{
  "n_kv_head": 4,
  "head_dim": 32,
  "vocab_size": 8192,
  "norm_eps": 1e-06,
  "init_std_qkv": 0.0502,
  "optimizer": "soap_variant",
  "lr": 0.00836,
  "warmup_steps": 76,
  "decay_fraction": 1.0,
  "seq_len": 1024,
  "doc_mask": true,
  "train_tokens": 144300000,
  "steps": 2202
}
Each number is 500 + 50 x the weight over its row's rms, rounded and kept within 0 to 999. Layers, rows and columns count from 0. Numbers have three digits each. The size before them is the row's rms in percent of the matrix's.

# layer 4 attention query, 128x128, rms 0.185, rows 0-31, columns 0-127
145:542510564501513583542599563453456523510475549441466514500556546441482457487578537534525494485511463466562539486505374504440464538501462572561557526518502560533508535451538505486422412480467567423541599491487523553537439558588505542563451442405513369523468628557404484521523474454540574496491506525506557482510521488437454556593494498380461592557461492562527545462457476540491477544505
161:486475592532488627543528573528511530439528517503513515538531482477509496430595541491468572486497486558639535523561450542496472474428486516524584564501490507439528542480468457459488440449459599478527593545523544522522486527490577562567448454421481321480441580495481498543570450513495507575466556475504455485490533513386427557580463495442497599508486500564512538439524452524488428498553
152:532514408526487399472427436574507479595523483509551437426471479534504569552431442486485462510470503542380413560468573522505614509583533502506406499458529506470507428552493500489536547507512475547467449441540429494476490492457473504455550541577519595462516413430464449463418508485444460422505458421495456479537420542587485411432597503576444422475524501443530476565508511564518552489499
134:535412554572492609498511582514485528515533516507545483521525456576642491463573541510477559484542464494555516472540562572552534480456485488577566535472496431474520551489462482415519408439491523456499564598586515458525500509468581549526488508476479364430463575462442494510502423567497478539468599447480487489466519566385483487563480540426587531521528517531502511416542435495537388531499
117:506401614500443638538552507446443479517540480501607495521509488581512542483529502503469643505476495482499603548568505494501478495447495515548564491460504388515522593484520512369536485472487497483487489493541447524492466476510514476438524468508491467439425578527494562469539511586529544523507596511465436497454519561459452433525426419404617452553506515531508524454480481364507453492549
110:474654408455486416481512506498569503484491500471444491563544495506421502552480508513511425490521507423454425462495519405458511521555532511418436465520466578521420422538541502592510550557552467575509431485446419467490523458532461533512470499552547593593530389570520502553441490468519472502564517512508577489560516427568573513376487546572429470498427527468433491527452470472567552487459
078:509371633425506565557518487504481460518526550557547484474506543532492494438570469516512628537509508439574588552472468462510509466464479486553552539486562384431539539486518458382517464489483546432516548542482528501488414536525529448504543443510431496470433593484453609418581503525499528476488450518517440485486555557543396433512521493447553539491532421519562562550533516455448488526603
080:449534384546542385416432476522446531483437510507503436514505451518460475547434604539505480471599475488441405458526552494539483543531521467435437481480524494545433445534489535589457508577553428514497443527455455481442647479493407508477520538517521528465521356513547471600456521493480454481503514507515602491580446423484507506505438437579504437451481571477473431481474535510572486494458
081:570430613564472614566467572486526549473505480507477579509502506505519564425528493474485569535445467566522621540512448544492457424447456488588558583430465482453501471445482483420508415469377563467559563490552515494535423527488523513461495497435498369477507555503505532468607517490511534557480501511470478500446554601471479569528480547499515521577517491543559525439532506552385475483574
075:534453499478512509563464439458370475511512507565501473463466545481546413567540459488552496415398484462491582602509459492468459497565570484451558474548490511514512574485466506515492501524480530430465627470562625589528595390481493491509529422610531523550436510462573533440593525505534534532568488534497519603452507562521522518436514462541448525532538439495475524551472486408414482541486
087:582523493472554537550572483520509489586454485519567393415490517486556550541543514545467470478458533526442442511528480452467506529508529551506498469568493522604483531561491521470444525474603389456525510483513436532487507435464448482452473450594505455481425532530406573497454457520436544521510558479498496487408444631509464445459565612419515474596488524546469537412450419435600437501447
076:552468628488502533551470545414521476482515491528499607559478511462379560584387491499468466583518454536489467532513535558504561526408540501594481534466581385496528405523505548469453473459453561506545489503528495539444523543564513380463449446472506458417612466489408503496548542570448539517525465468518397489484522549555440485525485440527503530420538558528508515524495575467588508501514
073:456493441483519522486488529545535497444483424558514506487493496432532496387580563480511567511508417583487401490555525594514439496456516488505467550544477451408505495484478476499588481429494551509488481591535525518613510471444545592641490490417567374534518489529494421535479554607562433515498518492520463493513525481447502558578571552548449498538433551472505444513564439562500436497596
088:523547522466437606575444512571519477525521545533557426489610552573493532545612506522496486441439515485533438602463469478429531494508513480514501570435538464465490484480478484395510540536495518507512553530573578524525537516525533578634474420488474508454501436443451486477522470478493496411486541397520433433527589543502451463404487529481398534513505485576521561545459458526492402524377
078:451472462443508472571437471528605517453549440479418490455543518367418538486521498437547465441453563448542493370461564502504459498565473537501489525484466456485485370473534547519522568524473488484522567523480477401441290599450535446465435496453486535454580495512551443504438499520475557525522494536457419522484483522504467540519469539488438616487497453485488549539470518473470498484528
080:416432503567517510472517525566612544478508493458531395541514430504479467515499551487446489518480535548494467535496533528515529522410433490589460508387506505427539470560497464552494482455483588463520448573540473462531510562506534506550436575485537501454513500526470442535463503479468508493377469411524469500487503400434494478516505559477523523341502589490561488424535488691473501482600
147:513454574519472607521489544553510546557549510488430494529507490477537525445575539513427478450513513574609496522534465616474477509527497545598579528479460541465518556461433479488484421437515581442483629510491603559533474581553621540559455494417454384480408579505539456525529487506519482546475553428528456485495507522398436496492491471464498565498548479539507572462487421539477435541523
146:499583456429442438454429440474510479504499520526581472452481500517496572566433453515512462510476537547379500534440454408456495476557578504447435429532501490590499432530506541604540595540550458576497427460476468532408506425460441478437568509569501641481532368481548532467465537480480496421547519446468518471520471526593506497458540486553477383463480518465524446534490522497462568487478
147:544545598452434638560544571401493472520502523429536488556527561518562543497571507554491596488478460507540578457504415444394442491491482579515536505527436475571491523474524525465509473500513511482535510484507471525491404483525516572488486404473518448528436560584435569508509469523565548537491652490494484498449491552468496519568474545402540556626454529503491532450495440405553457510447
121:574532365505567358466542477447427519560419527445529467442486486528513482575410480478549425524522494407344467432498505484521499495621511496542463430508486573541492468518597481567463498556495403475448454507491449441494476474529417451449466560540534543508569505457484467482415519487510460490501400526508605487507479434517602496480574504517504438465482499442517435514477518477511544515464
148:563467443578521504490551552382381535545430543442545547520545527568582528530495517511526475487470470421420541477539508466499520479598470512603580469481515547587548598444564505484468380518483481444514566473500434519505486466599477470423510542475522510519468608522411479487453484550558539539470482526468616483475474481417565483567476451424578524548520513496492483461503466389460464542501
088:539418664492504630557585519474467485511493517507475523460519572498534472445581471545493573485505478535553608542518453533498500464472500494585539547462493477420565554450513489431510441449455592462565580454517560537562398544494549544508490476497506459495403641497410537440578464551521526520471455517547413493468512553504440506557519527436510555557571472516509545477516483495438446513558
087:528502440461539499549431435394330520523519427523495463381510564444536509542480391492483470450410509523392549525487460452446441481537507506530534445540507591671516564527455517545506478500553511476470583458450503588441484468506526498424498463489539501486481532558542452510479485523496487526509508449497511481421473529433570532446525488468500470507494573503476465445476445398380423521538
081:507624356480557427451475497455586503517494550506545535516540443554464507541444515492495432496582466443472442510550471526507606506576501513497484475447482532544487452524540539507537510589530412551480364500513383472452499520551443442435443530517526588505544371513491501497453540494470489471485435453495600444555498438564561466432507515511501440412470551480446427510505521454540549495405
093:511454497492595470463535396495372531410500481518503557420412560450381396464464416488540472542577493510477520520536462514559475487511549488551496513499553505503514611525486465594433535494513509510535540458492542588494616448485451439517507474566532511488474611508485502497530537512411513451479373540505537487475449535503483603584547476489417531418483475556495509523486554548413498488580
067:500501428586527407408501513533504463486460483514562470538472408547536503478471556485510451490621490450427470506495522485500517617495577397444432488512501566491465442589479493532535475454575414504410347575485513465537609433506427597507514514540538526464513361469567455508498528506533475544514497527537439499519540437534560541512512438521537467438554554509478444478533481511554564442468
066:528473483494446586467576491455575547492537510512462510527534564481442489358445479523414485527490526546502518431533580597370584539519497506511528449484504587544527553464521463593510476494523579469477484538451497524497570544524591434536463576513557542458441526541526557511495481600530415602566524532572540468431536461489607517586508534439522467430482600466525454445518427498446519503509
066:510529549380494489495464525578462536490543580486431494577544417534486530610414470590507428568542554394555477379398521482475480503585455461485524489426513480496423476498575435520429541580488484440501567574435527478510505502540469436406479500560455571494531539470554529459532501570516533450540477599480538517478561542555506520504570533451470523492508422461446495453455566448430506552475
085:467462566486519461449634441561464482517518377490438541545442435542568480420417453447449572489505527529439485507573483536504511507482536506519529517511459535434516540447435548501556456402529516508473446478535499497417595489549511531441537487476458501412501472525554457496496450506510472540512482453445492498500505458440553448487482400603589356409590540544451450490504603545466531435578
084:487602484523456442491570517536505534469464521541494468503575558568507423486473516564479553470505539496535474522468440514489491522524539482445506451562430572553487600515437441482509486548669507565502467455467478507565617451523528521580519478489662525500423531495492540547423500500568428517521579505543610507452487417509624539452543412522427417538512497469507433539502471486534504459455
079:436602475429502369486488533554462543464447483580534396465514461541456499528493506487515501463477583509481561571457380470467433414479549509457505457514429491539400513507435453559427590537599483548548475468540445512530644444457467530472519425563502533549521471481561539519553551435568508468490517496525606514449449462530517502465561475572416506434457536537476417559459527504512472482483
096:482485427483566394466539459493389420470454530532552458475476456521592470618536499507559504472558503446443491612426462472577492543535509483411504486497476460519507533503433566558428500560557423534505505516507523517489610432476404527482528458627589525621467514457470549495460542494439472365507464512565535506498433469538424514443525443489502472519526464456425512550513545525550529528500
# layer 4 attention key, 128x128, rms 0.162, rows 0-31, columns 0-127
072:381417539528515549429525546498560489425505530435499473442443554477382490492510409475538520633552438594461564489530504437519557498502423575549535580534435444506535436569517502450437530596558476536532541446511521598503560478511405558552473436509503525527525492563520475489512557503554544512492455580551512427463477465494483444493536521546440506454474484527543559564557496490560522526362
067:555540462579472544506520536510480552507500549396477504483471567538627552508502392559503458468500594541525533486593445612634487457421453616509465558449420471464507467523507517460412546494518488493561516562415534570545531446536542488573498450440426544444542542458518562512500453535537492489479485515437509518533526433565511548507496500413538419475531449490469552542524428504526483393425
079:453624522506499496472551543523529492486481363441540505568560532491633514501467435518518445518521371434425552439470520485496533508389462592486490529547563409492562498490514497529425437479468493593348539511495487437590441550500461365460508536488415559507535468473553511427509424429543527491471512495492483500500520471542470492487501543497449509510466477574481553534442464514583473499491
069:582489545484394589521492478478612533486463435520529469406407460498399484562570437505518522521489484519537469469500512438483559532503533470516562458487368551496610508554466583452498561548522493451534560393566434566444543518500424501566444583477535542524553506506467597494520563488531517456430421484550403487502476537514473476549449489565450541517423555503525454489469458523450544539410
080:558407527450498424514521436518487523536561507559461494449520511522372422429528542501536548568564521516567498519400594493493378497640449487425442487512491534377465520535451533538614489519557533415501520498544508521493538422518545495424512449566493476496461402443466461511485492468478495442519519571552558529555453525507398480538528525535525540510466529497532397439505599540520512473452
051:459484493525598460491443575541407509556532642509462613603531550442535434459452513580400465441597424511524548441506433519573507520488480518460443502458615476556518541518575440494463436509477572523560345544488485466492463525500461527481534479449471505508509589546552453498541483511461541535566526497422488477485520400476493538501524486473571488579544408504522531478512493456509432519506
060:485562491595404453506543433525414484493489340473492465492515506518568476511487590487502428531600364486485581515509486543547493485447577593491526468553525455523538451514499496618439460476414484493439568545508532442464503537482507453500544602550520490520509493462465512493417401430468534516444590592511486574453537513511552539511504558497509472525530392501456521462462488462413466483430
051:483516528476540538502541509497536469435487525527466506580458449498553493436464461556504603443491571472556425474407470499509379480430395435517519482503531428447503572537516441464496422498484532528429382544511462512510531477474482462550578449426451465456389474554501514419553486469486507446551493461484479470447571497463373515378544476444544443597506497540469549606553551501508521416550
055:539557374448481540536531491549459447572533497466452536511552530529489514516490473423506418512417459520527531544505585568495473534440550517391525513536585493491429525551512545466474496411526434558452479537400547520555367515487501445495564581510586534519409521495483522529468493457477489513467466513496531489450536475393494444471443540530526401501498354527437489427451568477510433621506
068:534505369468596483449540518477474520594552538581430562552590493459405521505529474439496475472433446545572437509477559504487543519500530517430522414423542424471441594511577530506501488454504560536547414514460518479528390499505547551517491510477537550539413614431499626525548540618501517491471548522552552433517481530428478450472479544553505439526492431479445551467494563463499510480473
099:503582465503435534520498574439558512544469349560501385451544465526423573508559470606452472503495435475566476593519572419472517533428473510476460510465488463490531524538434587497500423502518413563453440543529481470532444515481446526515564502444404563495526484491463521430539497519470451461426547481453474537441475473476462564483618477561443526533503551478376475473501585478535544499412
074:540552565378552428566501503526580491530443558574557535465471471484420489511416496439496394522469440462491469455457552476607497517532490474586501483520449557430523499520496644511641480525573515470555496500517491504502450515464534472524496570448475497509552492552509484507569458472525403521441443489551417574520519525494450537471541499547468564629468584550586471445468555507542515552427
100:489479473533488510497471517448419511428506445486492510527538533479545468421598475584539466520537460482425445395472471504579609485471511559477496455535441430482472507502589420449519417497417578572444554493475522513565530433457556615502526476478433510512423427472574474467400500485489444466502535523512518589486617465465487530411623598438550513474540429532483529527517575461468508496480
076:537522444484417647587437578561531488433451449430436513515463494503515542465557442576486537542523603421531386604487468522470531445448484468523450420465446489489487479500473598461486530536553466507637554491506529560444553539494561480549504415497453516547565459557458542500438487498526497485474480472441492560531553484483386469467548460487537485512501545526596580491481492504522488466378
088:513535433472532520441528507507521507592554495567429535558593569482310472508466524417470438472473413474543542481475571453493432563588504463419473457503502543475488500524523559518536460498486512475484476485575520443557401509606462481484498408441566512487451517431480501444586482517505552485498609522545505472500421498447437499537515588578512569550556426457428497454521537538458502497593
093:519435503520448482527564507535533413576481507505498467472493455538517504539469535408557471494517536448584526571473532500488400501551483364512502459487530544412517530566369399479624416521531519411455485439514448463557395443503398504501539526537620487474507430429454588453420477484437474490487482489548441503493480455493422513523448506595512529492445513488436446462454542562507514517519
066:461477504510471486538598561550551441434454501475490465475508448502466484444477499512469552499505374526463412587471471394473579472451434401580502438491515477431547529569505452454441448532445470483579560416449507466355531508462463621478434533570566496555558492483529512484416538556509616494502500550538489522436468475479391549478519454540508528544489572556515523445546538480505506526426
079:629381466466496467465535454476522469489509498495483545513520473524486455458509556463573528437488667470537462508378545482454399465609511452436467451470451514409454546483408563499567505470551511459369537426523464484511471461518503454428436471523588483447494399464465434459552484466486458499523468471531518462579487485505410483487430511566526498519455526502477481452472494568472516455602
064:461542521431528517428511400482507481478500526470589546495462510441521449525524443455491536509524416516472488437501520540498463583629529450538467456540551600581424410504533348478516577507533467525563473415493480529552542532500544634477445545498509438607476517490496500534513490540555387548506412487504525500519471555468427507451430559473479461425524582499537496493432563453540520593510
054:545365454559485560495428532457547513484472568522487509495524522551462497417465461583588497507544501499453445534449446508551605412439555545452540464413461520460568530436478510402519515571539591503574514459469558526477515509456486553459409503444580508459587431581520548502584564550502562513541511529585433474485492415459422545583548469544534495557526503445446501497482419539515511437535
081:495587439530481492560455546496477473504504471574405391467500454549429524485467514562462475506395613508578532556524482455498520559404525507560542530443444513543450479512419584512487462457454426530524484629511486484439447466493533545553598491476416536465499546543519483533493460520477584514479515494446490582448515468448540488506627461475510484551577495460415522506603508460480508467352
048:480591509536444522606528397488442503460447391483516470458538488469503476556455529471504444551478486458556511629564509509481490425419507502564539481635467524554479385484474530551525538521461369465532562523557507474418451524532558455508539530538452486568498453489472543501440497460454528523361503458515508599556461527477494429564517515455518445491570542439516446502463579425487477486420
055:608332448502447464548476569447501501531521549527459481503544519474542463513468526514444505494425584545538426529541486531488551471553549468532463427453561438476422543521504394415523503467485495529531502489449560494480595434429518639524446550548575546566544475487517548531520605586545498498575513501495461483461497531514625584466509435495493520440503567436442472423543455482521541535523
046:546469501501528531572453466449437617486436554587485515512472557506522470479475543578525478522525600459614460531539488545497464418454629545521452566477403493470488487395465543573595519499528487425554432551539486524549510448494475496491585500381375497490481441485474453441507427501476441504488501506444473498517487424524534521490526575424597418510565475413516494434520484456448513549489
066:525397614579477512521517483517541505490513502444561503510475500494489483532512535435499483528496524522487594508533532487505427524496474495570516544511535496501548505472545548503536537520573571448455457427525467466497575523455361465500525588516503541600524520645429546490622522482510402500521420586506436400498497629612576515592465418548431486500467503522490453455490448571529492518526
060:448499532492542458476524524523490462442460512540505509564465449541438430532496561546480667492578508473532547439468380532437399412522528509526542423508522464474529560500445502494452474571561565398393420460535452503465583484405409412550497504497452487483491446536489601469514482403500516418609485501468546456477538453554512429469508459490558488517443543493548479516543426560490494481516
082:665532482455498522551527443464511515515525564508499421513486476465638463515442497489539500472511472487469402419502550521487457472498515490554535586525584589554503448582531446428640536468549490538526500535489527507556551501488484487539488618490532481445466585500481590478473527595513430484542457465497479551507444507515480490419411545364462532521494576536514479582439494486574565532517
079:575599480492542497500423487454550512493552519475547591498494499486682501548483518473498459543511489468492467455463498601500479507459476541581494508532474445482419475460590359547546526423491506536663496542478556523487494538488557543524470478451508469525550515517555545467459628566583489531533470460467455578553588577523520516521541480493540490494512543495605579537429419486494513464456
084:404431566557505442533508514488362506508494381553507516561456460538607494407544561484541553508480641477577487499523490566465423558480514510450493556514482364463496525486468547516534464452404525508405474556522501490468553403451507574524556538558402493496482448536522414520445412510539505491503519509508486502523501500527564514546543423483546464431458426443499530452542594480495497465535
076:557537491428430502481535425540492613579467577555453491529510535513445532517529523499559549473533503518515478464567495502460489466514513507509454518430562610596505467488483492426532550623536522510581534609433477507563381543467540395468544543420594506522456613542508538494406504584458527470461565517515487520493476486457466420462394442528427516492553565575507510565481463451456511484493
074:442488498480473508489384473474485528513489468522511486441580555499350525566517504477529509619542582522554630537542521484437456492493496530537496514495473461616469475455486401506559548575531439537478443531522440547581465424476499525534557413517377531577537471465518573463457443475494440469486499483536476491486443523481501450558552454534465585429473552482462503559517571464511557446365
077:422368515513552507435521542386579534395546521471474538439479562516466491498539586463546536432533439537446486492521575486458542485585438509424469501482537496403517579528436466510441469488527558457486492381503479457444624493508567522422447545479600476528528458450445468485558554482533572473618480501533546406558486468492557535465456501553515486486447514520493426501477490521482528456596
# layer 4 attention value, 128x128, rms 0.185, rows 0-22, columns 0-127
073:464468525508550590617428477482532553460503591534522507551549485499411552462409609556491424400484518455485422402459461485515427533469539488562450463499544447489463457453498470547450450469534531451576489428518527450521567574517530493502495438435582471479520497572565496498570496435492507519511519483449483477483479618523493624530483525609520444621476482498455543580546486507572452448484
076:415422402555520465520530525515445543533576476518412526457450410531496523469463449544527501413446530614556501407502441480424545510460535513470459458488467571508500489508539472522477469607482571442442433483499538450459506472525535495469481591472541430493514469520631391513470454535482474599460490441500604484560470475474535589474533431554434419497523581478492505501557471476562381494506
081:547472578440527572510493349632445435556443517466464482498534470479548507470407414451465485565509552505476439501378430424569494518493546487528507509518495465464575427515492534514523510499478496532431534509449520580527448464574507510446492562589456474530455454441546523559438479502464526568395522568472445524425433483560463475552532531417505539441491365499471524460422515556462459504515
062:478458526585512464468568485595526536589513540495515481456427541525549511382543407511504466591438524438442448541392580566416548504497465544503498517487448485392535503455498496482513545374474525502487505542444483503521498489480455459488519520376485428585508533375502477429518502506397577574475552549458461544480511606472452508574446468453443519445500442505431492499471553494469431519494
078:488574493444471489435498542476569485496502456533403480463539534434448571515578543488472503431474443590381512462461528559512387459504447548562533476513472521495501539403472418499401487469475509429602430456441481484506608499487486511538551478472504529530487517516542525554607500494508551427570472467452530545587419496406544543467484547615521468574490615546539584503484462530446513531486
082:510532495466512461517409488516503595390481510494504492527520486494475518548457464474567423531586461562562454361543496570466483529488484499551392422526475482576498618507521523481509507471497484558629386417597482404507572542544559468501493502464558457442539478600583454507553477489467442499441567542531570497557472550478498544435564412547505494591481513457483567518536505531497510469515
070:525483423557512454486474558455530552438494460449412506548494554488400518525556590514609543458445482605543549405551499568384488481510541550553422476566531589565441506457496467532530512534507491489534583418580495485474516554521486522547530564477524475511520478577465384525557492460584581454518623479534543484489447490480523518502503410520463434511512583489523605520558448564536466478525
073:468465450489488471537442509531556443439533517505474515584469485428419476515546456594527485561517494469518528416528512481460505514491484484495426470486491554480496522543504426401639460486552557527451404517378594449529574623467541516474419452492623468534548413478511521480424431569507411460510469445514546543484538497514480562529535389556441444524508554437546516509595496526566501527481
080:496618534579568517502535659444536564512497450522510460472509449528491417432558477482431514360560503612471433519530541596486527435493517543524494493536469497388451545431452459492480550509522527498509508505533463402473553495476436537522538512468482490561509419607470457603524511508496547562550513446505565464577522483503622534522462463559452504571448549467500473525540431458517449497458
071:525485405536474423475544530484477535510460523571456528442508482580511581489460457557532472547529495529545499373594473495488449492482507473476565472499500506468401492533491435456548564508431517466412496408453428400434496538490511571465470447479522473408538466537580418533518466558617540542484497419478426508493557394436567502434482463521473388574415574422507534517497549497557525514525
078:542507489562568446494584533426513527489503538453469493536603501392459535527453522507485479480501513492497482414442531546373517433415493540480448487445506522576567508516404506511460605406480585465584527428508438450492564535488513501484499516472548375565603473491593402448516489545504518500549522513407484417558455426521501485559495512503479480589448598531525493462455433574514496507526
082:508492484571511529459512549394463536568553461495459552496442506558448509458599532506520444468599587548502512497595501561386564437451468520438585600542516550533483524507500415517407526420493418477472445499483479455518558446466521526456530546475466507492489458567541434476495476543475460457638470493503601420558480434441570517479471486557456422523433593534514561446487420498456527477480
069:482471540468491545510533633446550541496542485468554451417625582533508517441542547456477537492485536476525556508486498503442520511494503532481436408439459444447449562463523507495344592452524488385511506523524436452463471516473495464566518551561485491474456497531536552528484686497592524494452411602465499451505484529532524429564460510494435517516583496521494597462464475512465485438469
064:518625412531462496507473468544558518484572555497589463530524432502544419497596546509615470448545430498567487488492530445428534460535503501463551439442508509521495398539466546583530483482454472439551515477552484490428511585612571413481468536442447489549460494448479508534475475495486492521497516411393609504545473507432478518514398535505569583398508465529505432462495498429564516551458
092:476549400558520440502453614442520607455526476496469541468451504486464602487493516521532500527527474522572504476521537516429408474505459548544396435496486510507528590541484498462419532484591509508608410495455460462533561555504514528517500510385551476457617464560503463433478545518549411576538518521560539489495425471485570507467445461550468474567385604555512493469522505561528484418455
071:512505509515544530371413440508467470505405476529486499475493431377546536525470495485538457486401510522510420480438440417493505600455564527549492484495489513494379486463534483606394550490489455475460519559540493482542529464597508507474526527465504492546519473509513468478562544545583456460465460501556687567522412491575469452565491563491443465507512491463515495425512424495405500474562
069:514536442434450484337504543428520519598481487468430468497444613510427559494533449551592461464505430463515483515603497581524484487508465446467471457610497525440552525404468509542378538528494468414513467513515504476470484577448502538438462528512483512551556477556372562566588485490525540516578503513518508542575494582497525499575528512483501464581435478537597509521491464539438507504486
075:393452416492413466612538570567458475489416514510504561393502498521434593563545444521538455508531444593520440436565533479466470510417529483539437509490548480496506555506560530491473535489525434458569452488484378574456523444470542487486479551480585511487488439575497456508487468511463483402460440564489526530536584474450498510468483444604448512546497478536476434572521544522494351546484
069:502517497513432530548587493577496592553491522541440477433398512462561420529518556465479386529545494417524495478576387549546496498399468468614517462489492545506485490524411521458546556495507576540555425564569467518489524567459533598524483419498451544535556537461502440468406517518408476493471500522517456449417523504485520482443479441437439565446471542530409469524459555480505419566441
068:456512406548481528438409596500490500500562493507433504550523511449495499479492500500501489414510552490472525525580619594459415479487498609453496442492644466553448559510456492458476533553553483503550431486570542494480504523402456498489469492478472473447488528583397480446520429542538523497591392540518519438502522448443541548457561451498455475489506528572580551578400527541547502455402
075:399602498438547598485468511484544569520491484442439547582550565422565507514487569532479451513506581575462466518478493512430471493547470514563338436491497559559499470558498508483436503518552517528527436485507532492598473518458513474550523547460516475524639476519524466484546466453491540508541484469469435449519346515493574520533476485548523539509439505475438401438532459549600509481393
091:522472481485458510585530395627477463529480623460547493421543495427561489500485515508471531576550514445525499538446462430584509548514519475493499546544489425540471491498529533514626472476468508445423535564474599575546389473557550494538481521509498506436394535484568564447475469460437509515387539529493488568437554517560464448518516587456536548415557423472418497505528574501484514554462
065:448521517503471570490613535563574564440552527570449515507522475553494548446539440444422494464553480355428512463491467516582459468561540434569536525457472428574624507594507513581569521394551452507458553514479524491500491498479425483467520549495483455605559469455522423508485467529420463481452460515496428559501435442506520530461549530507410585451493530527508399532511521555487435460495
# layer 4 attention output (transposed), 128x128, rms 0.162, rows 0-21, columns 0-127
101:502489527554412474436651545554589545439527480490491507551480456499532528512466477498482476537461525518533539543462484487465558348522489465504494438536484500449502593485459549515510491529531482527422423617477496478544497428471454505480531478552472672535439456433468582552593490457457482497520475466525586473507526490624590442491506458483466496426531540481462462508650538498447494526492
068:580525503518532389521436492426505532585477552540524465511447545499549526600509504510530479562434411406455398572484507412456419516480460492556491480458470530480549483448526508488484502515538518572605559494554563541455537536440473433524524496545486634448519576506454519539560587453555539449461537608474532499439457511597549451464492518464475549548429514571500593524569528480434545464446
115:469576457488478532485488511479444514521428527498560508509489478506547504559547541505547523498526496495518502536645465586448486588473495525519490522500504541571507446501556264459537520512481531508511596476602486508487501508517535438539485492440546374426511487525449463498373465545572443530505481510538410541517464508349426525469454499549491477562426524536529532550432429524477480487499
063:461485507504520464544491452520444518449466409495396475509496434631512459551504563459558519540519480476466574496554528423448523512426502527494585459540544585487524491491557602532515561454456483496450487550597550489463472569361515559447448444579486536599476606548551517543502475511552492504416495503559443476487599395535574480485519572542539549463528556470533454455561574551486506552470
086:479501566509480438462603537416575484500468515539477506540493442508450538465410516473481542482464550492603485438496542393560537400502492483536458493439510495500512550531486780532439508508523448513438505514469490445517454493481536484508495545575526488568466450630576498541536488533444494488483588443487506415465509429549508425495507473484415517515497459521482457538551443458518498505518
078:512532532529493447536526512468577490548510684435431402483522488512550465436472563486436562513386609525430468525475467477497489416527508464497547488441459580564439535529451461532455459485560522468458469556488569495528524486566501498504506548483540700509453488452459571408479509459554440514537440430536528584428490427527510444499449494549525455455563531517473450448528505497532475517508
069:497595529368488524471487524570527544519520464546492491515477460476520581491443544492471508511460467511496518553444504449591596418512569505475510496404516509446510542446492585492488539430488457471512421514439428516499430500468606505488473427476491616453441492501520613510541533476481508513562428496476480383489556487652558474445484550465476535409498569497455481433602602464449550516506
072:564484462468448408471529455503489518577519595502532511489515500507588492532560537379507411491590461508521473514615482614472477619524454532453493563456427426468486495465482463461490482541386512480519483408515454465477458470476449552547531586413523411429517553548547503451485471482564539530448486512493485550493441446380512482519502589505606475490499425511443515458406550531532465456536
066:407466451479419453472496506530591422490538580509498490460592557492399561526588520523484493552508486497496585525448537364462462521503499422480492425502529473572539543569573584530474482529451494491568438469578591473474508529494539509573548423489453578502520546452495476447651510438506511441575479477566488521515500479414508487469473492558495500448557571561449580506590513554566459464506
066:486508536494471618481547471457529534474482575491625525484552516437500434655527526432458522482561486520451474520541402559564524619525451547529532506530415578583480496541484461478471517567432460509578456487563455573505517508499487390445547497509615464509508529557450579476505534482569549515473539505565509506455432525389522518537450526470487564511509510632470501496427478484467460491430
069:485516513434431477470443514407434476447538379564453435469507405540507498425530476450479505459448418554463516557552465491482519408510564562477478454519437535479553461474485644561503462509483440531503501532462486539567528431501552525571535549483438679547470536512584539516491499474483612543518513513525556496441562499487468531428541484554457511377601497482502507525560565507452535480493
064:418462488504465539478482493528615560398498474459569442470522467493496420524492508482523341525380437447573548464596499450485517482538535513615566537518474491454473480507438587440558477559522543471541529459503565486503423564524412504594437430491473415461525554435510512513504548431491506533490574494532415573531489573475452492507511446515490584466507560507613520496506523433526512486430
063:554478470482407509455525438531550406480525570514481455490474444525419534533433422383546543520456446481551518515490553562584467399518552475463480516515606469402447399448483626485476535468503493537447486505466512532527503509471448495494497518447473536583496492367419483533525473444433489526490480512505477470555539437536559559457529446517580541508392587453509441441609511549464535485566
066:459483542494474417461508501468431495483530458483491563494517512507438459550448516424445497555485556434427527522544456423482496525477472496522416533483472465510541500586538526469571379470519532615415470414525530521577588445552408645458541407502546594462449549433543484503432482535434494536555553620502462555408508562559465528547505469510503396497458505437507422500521503466469517510497
068:503437442555535542490655520443483469524532491500430478543561508485477505500572392454477463446481511489468495499578394528448426513518554480434481511545550492487478476476501486550481551491471540503436473472511482445469549424549440535469472445433435508581415489420439429563537437371574482392538461486570614437490522541582409496553477534467538544543532462480501457491616428502493535513496
075:484471460534417520537567497456508567464483592435527446468498472646521527494445461465525505557508518485429466588534496443449532356498457453478570518536542457543538421525443508445490560525544484495575511430468464450545491425564460445501520488553500634501560459456492494614489453437431534508490481506565417472532511463556475460563421411529448458415419535434449490539472533514510548464433
066:507417543513501512544508547480524543430444467512627479481593439530497503500504533464444508485498649580554529435455485521520512490505445532562526559584483497386449452510560596512558530538527439446516508470433483494492511407509503585582557467456490648501430548507512560541481482528455495469471452439493495384522496430436613445475495479546532487488444491414444569509541519424528545471483
071:534538549456544505471507431511549453595569491549600452531506519476523513582473526422506520475549488484432562504397588487552409610578521512556517490609437542478475488465543507540482463466471612496429508553555557440562523516504533481494527483576390610494482560517528474521504524429506474489607476468460449439474460484532521472573511482469565490516559503449484504493422390448466582563588
076:462459552517515499472395470506479407536482482490492493513465497526475475512541502499499560527520478420476502501510524470453525619493468466452547531481485530482457427547539375487540484465392504484457555499518508539453490508546561424468501526471479328501386520590480481429534531449505524445442543561453422507519462520468414533476522634599641504522525394435510547508382468475470488510525
066:426589513550524526503567519403588555568493514488610475479492597478482534388549602435537517513520509513573490398430523483548552533513500475476506511503481429498531477573506535554524458472557545517453469502486436521523408482441507517446540523421480519505499454454492476617475495561475436503525582578498482498564435487550471512587391511518513508544498523466466479355604409576547540492502
069:498343497555515519529610429370473471491514532535495436473504529558497508469499496566520537454527463519547462523405490562467457421501573403473502536421521459407505562522522595503544557545450516554448468612430489496531529471523428555541461478394485578398458520481519440536421516527444496411512458488528514545566539460515573466477524437448504440517536473493504590521484529483495454549585
116:528559543524514510441502523542471443498527462514578449490462497501552461519518538513558516456552532439504527496597497532452501671525465521488523489512471533518493499503463253535536457537414493516525537416553468529384575555484502419512493511475557304501523488504472468520500471515549483502440539535485510522478511498406450551476509476553515523526491497543491466494353499532537497496513